Each number is 500 + 50 x the weight over the matrix's rms, rounded and kept within 0 to 999. Layers, rows and columns count from 0. Numbers have three digits each.

# v: layer 3 attention value, 160x160, rms 0.339, rows 64-95, columns 0-79
# o: layer 3 attention output (transposed), 160x160, rms 0.224, rows 64-95, columns 0-79
# q: layer 3 attention query, 160x160, rms 0.266, rows 96-101, columns 0-79
# k: layer 3 attention key, 160x160, rms 0.263, rows 96-101, columns 0-79
v64:384404466447531485413471464446520534607425458423471494590564412463558465415473586404545449539491623425467505379364509635454528492530590434464463488494544459563419513522480498470485559649449570476574560541511434440567540498443496563512550463
o64:531515563450487571508468490514595473463523464517418539570379510487463497516606594521497486408497482497505554438512453428465465553526566512498506713594544569580577520474566449599517523416514484517518557580550494597591393456470446466458502351
v65:594557498492451446452399473545451497474497566611583408520473494620480463453434386511515542407613516550421465383539381513580537444459560497402412518547489517528409379556452429599565572314399613527501468443574506421537557436601544568556548608
o65:556466564417487564553485517561469500354582439498433463471482539438463517505431495563493528546527425476463475631495418533413456558535417483647601429570458452602540450486545574370441433686446539632442400501552469463485486400491483342465532465
v66:529536536597511478571427520519466521537688563449561497441587407556604461535507519487492549526564417573499556448569433556578481473428440532587586580582453373595617406509532422541608584609499457507569573494420416318530498437612461453587497439
o66:474430429559566469485531517496508595498485491448595531555373550506508556441507411486572506463526470452518487426458652551549533540514427552628532568523479623339442511416505492467552575529470552522512485466591489467571407502458456595439521649
v67:565566335518449541416463503450435492513487532411384536555322397491584405428438472583515557440552601342427503372550332521480597562526403529553562477621490434385591498484467527435438411382525473468552508406513498432550408530463511483618504434
o67:537454437503461456526516547617576615555488487498569472387523464526480531516501464391369469486423476468531501447538532516493476415404422522598578531490476525599583505432343348569574452528379534572463489490564598555509595433565543519526461512
v68:555546482517360503678657552453505491328444581538461459438530483536540462497565486548554416512447478608522412486518386562520471591493566530541530525643521492532588382450468460481471508432458444494471393414552422460497451407348472528633483603
o68:542657460392650560670484528456483469596573524574542450543431409572547470470501502459417385522498403534563574512549537545479560491511546521538559385463634486530444499494417574446507376550461544520390446443511463506460438422548471439490480516
v69:433509544460558553442550564610541533404477482419535525549509503505524506518520510382478468556488474600445505368479464609630430394454534346600469434542453496462682446565400606432411460530444583454404455501374550537520503427532504585574473508
o69:387550489488438438486511497499446452504534593561538425444399463625490548535431384632379583366484589560482453514506585525511510485524532495521502573507524539528396613609455519594447504561510467438460497488530403543459502483504479516450544466
v70:537552437517496426535554625387433506578464412520436513510508600575632559545501402583531538476496344558410511467492491428376440451547334475540508450560493592390557490414338513435509588494332472513557475513494546475533445634485536475451552510
o70:422499437449520517544558566586548504507501509502394497513594531559565578369412542445428555531507494365477424622492556365622592489449591596521470462519474545497523398466498564515511570489475413549518552560408482530502467474470458375456545414
v71:652550520570471532532363447405599538341466420463452436583537448540358631477563540446390580568478477540545637461487488535429397537526442406582527466523520633524514560434699567539419451513481520420518571623584368467503505476446391517493553398
o71:490577526437597570490593541567498454448539531470585491399532425584537539430411486496494488577469544398469454502541543359507449424530537416516502568549546490466497465420452622527523514537491468550585474428421538393666557520543486506448424644
v72:551505466493464485537478386576471504554520488593548442511450498620576406552509534600498478595489395570388441375461430508564470448419487374539399441311483401581379394309551453598436434544512510432486580456487473500477537622484448491439483418
o72:472360487345490426542476496502473552537515555394504485473571454452420424519466485527515498529510466517470526520489512584466504488480541520571556527396499447415544464465552457560437481489530571563474477574401541490514457405535525630420650513
v73:478437546515594460475544550451506491528365384513402435518458498597451389461527502536496428491497514519500642424587525488477503481513444454470451427486575561493453609597408333505344412591499527587568586465435537551631601619511416372562401340
o73:491474527364403555507411511539579594540513643523520447510542455487439522444642577508435428487488567510499524656501455497471537515470529373521547689515520587541641401445523564457482483554469444378553622434579412431507492442530505531506468570
v74:539520442482574590429514484453534475357626523460500474591489583522574528449473534521593530463465526407538400499354530544524432575529488556470400493531581427611547545479535491562441466464567416581482447502486401534462394447550490348529566515
o74:467424476433514496574534446595474478443499450609566527545504515424496481496502458544450465448358421558462479476547544494503472462515448512555528405533470469454503452546491491406542530499579410464559536482454596443459482421454505630464498434
v75:616506497399449489543532537546469441287482589455461516451461545485451573602509399594516625476653441494555650550413462542392479518485462508475481477466521498508577484458603514518452528391425413523575495522450433492563363566399500597499498505
o75:450510479594587623495601476586448567447492490539475491416556510431486474415508584490462413518568518543367517366460544556556588486395532488476428443525462440532373416464481519544483362633503560419667479530555431495551529412429509509529448502
v76:588462394447555450539553450452469430567467411529552552539547454470570523487459477424409453520604497603542548421610521463553445509459390464628491602527580524386488430508423521727470619532544513526607482458450468528393375476520493474548459655
o76:437531509499483473551560520546434425466567560587593508589577501495472392526529499505584475474598615583552544560449527474552469516503528573488494470469454540516520530393466500478519422533494441583323581627519532503616548532513583652438535478
v77:519475465586541483435505589492509518507474394410522620616487393514493465526464538459437440453546480578524576579466455423450416578481614610504529499520621464452496429395553497488511431576507529618487554421491634471445497550461524372508518364
o77:468484556429585575439676506425434495496429529412498477562476446488512427457446417466447490497537567494476531460527447512525508521572539493544385561468437519551465462472464432454417408488440547377389446559464468400485545454527524519432468566
v78:493551572481555423558529454521359434457549466555469497387578525490550383577407611367465455518624535372583423477499518537531475507435356534505574440517508399497406685440474544490419449420475551534555582534467493521385417495500590459398552522
o78:435552536619524585523540462517571576405540444434392515570515484480420538558504512687454505532433575539530467535541520576437471496498586552481484556570525534562574484439598516507550431568504459529557507517601544564518451570425459573476493454
v79:483615522448553406449429495597542412591502436591412498464590457563581503438520511545515640505453570481428493371643593477388432447460571453463411427609546496548513425610520491496527475609495531494384430618499474476439433464357506510561516450
o79:490485457396471466435470561508565546569562472528370513431504483544503495525574541492564489499366473464420492478333481488488493547578505535699620636504627603511433504519531523459472499406630389489449559460563499578542576577474438499621493445
v80:441418507444483638381536639441567607606434390461487540467462532458577460397372420479400541498569484483510614635532516433426484476629545524625556364426512499424529548445505589490496430535498498491514486521405513402475493559454573457493484402
o80:497570306483520478427493569421440461431504513450494574505554486569396487590497460560407587565561445445561597443587528348534575592483544470403517653603518600521506465546524516502445389525537585383506589500509519596435566494584412492463546462
v81:529429483481521548501573462544402522569548441553556481439570635696543451525488613420416516508509487576465600553504610426529514524550487475364372543460554406559495563559519458506393405522541444459528407544684565462495566411529511533546444516
o81:463586542474551493466565554580466480562504521450540653629483379553569483484505638483550415452546401480402485465545452513468476512356480479455499392522463531491438565452509325446423556524509472441517466614471441536547519609558560448488568447
v82:496440487547569408497443474524502354490487463481572453528564432510563432440450619535441580551479478590461520466537512584593578484439489529527620476551541555515479552362445528457476526428449579426550444451402588523595530448457475637494534494
o82:539473570497534528473493466480512575538525414440467519455536458560443510502515466401518553472522495415456566442467413450538537511502470513558325376507533511522580433540527385596379460498526316495454582420541453511471444554563563553500487383
v83:604536648564427605599461444392416556612476435458487394517410477676553469444564511449412494497583522542495547537547443535678533410541553514426485538510456499600519488535652482473503491475531520618545510502496545511526438497536423471425521603
o83:539465495446513539494424589399430612427473508495370443526481400478611518510532525573570494540528500503599477435505546543424488514536538452633541440507518600490498508594512530491592575592615391480516530504477484598558469424519451448469413571
v84:490465613385424574397453499402488476439539502514596537395500489527514573531520522453362431497520563424549546518505518557497569535494422502525471590493541394438548448558429601431530552515507457551540572431463457441455458449494440422543576542
o84:633437547485557478532537473526582488510464418464552431458468540530393529547531497542516355416507577510468523424499601552484459507544571475384549470434435546555456522495522446476497492538506442521488422456468444552582638479584539510454562546
v85:478363495411601565456514361431406479511444467472546454535465467461452444452550506441478594583521518622463456474498495483460550565525487433516577528646408499441511434555547538541448410499471447591474362643465446493575447525544471561396439443
o85:561543578535519507515356501470507529470494425588469498466547442518414451536496424472437539551526496451510395387523469476425524586516477543462571576488508527596371501428493436523487560614486473479588524535488516463425594442541526369514509434
v86:570483365473453509563422543411451495483500368496521533462593452491542424417406555456438506435567506499504447531437522497460574542442531509559389402423610513422455599406595433480347495537510540515595500568407588435474529520619478533520464550
o86:515439525417549357446563514517461518540465561437578530467478582499353492489520592445571481551543502566444436412484485347536411468525553457537494653579392660497518447546378548467542402424413477417569597500480537439548477567542496439570489364
v87:429541449514479519450507535525557478454439481454437477467569489455460673367489553394423507508528531496513583586554425433488494430436501538555494276506455507416431431440456552405544485522514525389540511490429634625638483534449490468453488494
o87:464484465567503463478496453505461547492480459474357465505574477523481427568546543512537549549433495535475552499613634548656532538516551370470450578591472529512588415483377557482456665421449378589442468499547535661422350518537481417611456408
v88:605475475517555426607580643617547602468512557463496449403374542423534541517417521532504507539417498531468482534505496466484498510532609448596457577522512560488502536497484351486551421486606478470476525489526458618476530503526528536473538449
o88:503611419531440445671544469319558570430476489429511523489471496491587465342590385562559484529424441539575483504542585517599511531452384385606530422517396428490543443524556532537347512509325440488548519525516443445537591523532530480516553469
v89:546473540493456613535495457558580459542477491594476573515512574463612510577508578454514513491457545399498487547541495591476419548438555626533408557625506532538422460389494622507436539553401534563651613501502535512488488527508516442539518499
o89:427514495441479605497429377472562551450499554284538512535592562472443513469511491567438468492497563521533444449535553537467550475574510485566508551512484466510464503491525380362547503594569489504546498452502577502538470579508534608527322486
v90:452539507437369481465567597523514431484495473575498633440531512501452457511511516349544549404496510488447514532499497433485411473586511568420565577502536438367400546534585495518423493533397622583489491386471508492531542546513415469491567479
o90:603419592506435556502467440594547490530488642434441568495432469493388499384489597561510539606448548500552482360434516553431555560471520502505401417544392565448448548435446501473495477468359449426414463615575538468476493456407520330458525575
v91:393450573599429404519495299448519633406500477451513569551619456524404422608426536388588524560516584433491540512542572394511481400534561541601429488473510501589500459425598423513559469396524422526572442472530438636444493586455383518414397467
o91:531588568505438599459394472467454511552470515554448527484439423513453496442481492537618521505490551492374470547530573560525519476380436553427612540503521500474471447473461462557582511533469469431487466428466516424469468568484506410485462407
v92:527449556506618471533540424651506540613553667499469508500377491441467492446507404505541455496439471639618546544541551581435465510469506474400420411598517425614444531480565573499599469576467423539463458379494454507489580451504455491551443587
o92:403566395524477418481487434415561448510497468510507561593489522505496468503521561572547582586591496492440560451503472544504482489511476610547590459498563539471630488502419471470470461507554477404459330554534425420548465585591478513465436485
v93:554500481553455492480453691569429502493557478532480586495479429540632515531534575499520340479437473461512489462485595539536521668518484449516401484444587476535574381634431433447491418419447555478385489537480405500503526466553462536440454545
o93:500460539496633503555619389484500533588563511498490504576488490631533614543469543543556439576565647485442477526503557463493455418546475429537431439479542534574524504581467469576448502482486463420511415506520476532474621459562519569468521525
v94:404477449457473518500540451579542460438498572530510496577443475450498519622523502423522433464514637379490514384445520471463558385564570549596530435562516548402488507472536381511416538461602579463516436548493487365325479542310488484468437460
o94:532466445561436577453494446531562568537476427495534487574448535526449525491548527612410519498426377487429529575478472415462471550461406452478550482508456508528545590547494556513337444576518458428468554434460532575446508433668473473505516593
v95:437470525456264445408444503526476410542591434499474506465574432547557641489381498442516538454536361436484480517476614485402612453691538522612641509540533620521497538561374601480571597656586442470537508594511570530550477500620432475469426426
o95:564521518447583473491452637490572551438479483488511564400518507414533525471439555486453478405546474456618461449546482472565589455456552435412554511482445553537385417525578446372491553455513470544474650528569487462468500445529464541421559590
q96:546534495423474503444456515457499600404482501505491573502498473495516495400539481564520511473497555495478489488490527550548466505481497477545490545483487411465473420442512546557545499447432485496493479553466455495500517529440442523496521580
k96:508494502474497489500504480465506492531503474530503518501496514523510498517448477476506496481509512518482520482493498475520519518501489539470478496481539510506467527484485492476509474494520472469515527519498496463506477508510512503484528529
q97:549431537484519473499505524556520526490574579549522578476466537470434466526496480527472484468509517527531512512471544536507430437548525473514543440473488543535550576505489511539474535498546576525444528514517517554475462529492463482533472503
k97:549526444460503509553538514490495447517513562561493544536571549491482495486546550483495525511538484515463492518491436532510535468580496511486465471483444492494517490489498464455505425508465481515450513497482477491477503509509535496501486534
q98:502478508508515477570550500442543430470480461525482504423490526490569476478508540482483454539501488548532490586517422487484511463535459447569500562485483487475415508460501519542469509426512484505531510552509443591524504483493552535547503499
k98:479514513540548484491489449546471499470422476453522503507481452510516500562472551493551511582493536512498542478511557467450495493516499536458542518537576552484491563457484570533517512463480542514472467460522502500515506505504502477526519516
q99:491496545497468569573493443520536488551548518479495425515535518516480521459461534518609494522460528605454543489481572529448612484504432589511572497505556507506523550459456464515466528539515552469482494406457474567543514563519533540507462533
k99:558444457456483596576585541530530518488576503586499539452524488495434500520487531541508518487562495534480518560512456566520514444493491519486461489468464393400432504393501482527546480467501474555455487504573493491533531488507554548401471529
q100:535545446453574579466496537514559558490425530434552515486556513460599462514465437587424478494543523528499465481497501500551462513496527540504389426411466557492461501437500534508447505517489482479442464526430457428434517506529430426504458460
k100:454554568550574499470517598538508548478456492472506548527492470509573481489358512516548507431533551524551492489542493504490489514543554464451533475545454444544587557488513479572462542501481512527478466489471493469528441511504482516534544461
q101:567556548512528591499515409521598559508429580525551482465548543465471484477459493524496470438568516531583538505549589534386568450515545631440511458450473497472538554448384440409512456523476534500439444478438499504553536502510510423429486508
k101:549579503569601511453479520479526528478505464480563522532564494563540549496391496504539528490564505525538522408540484453420480455539487504401543494594457444536585488495515439561476446431521525502510387466532426459505476497485535506485488433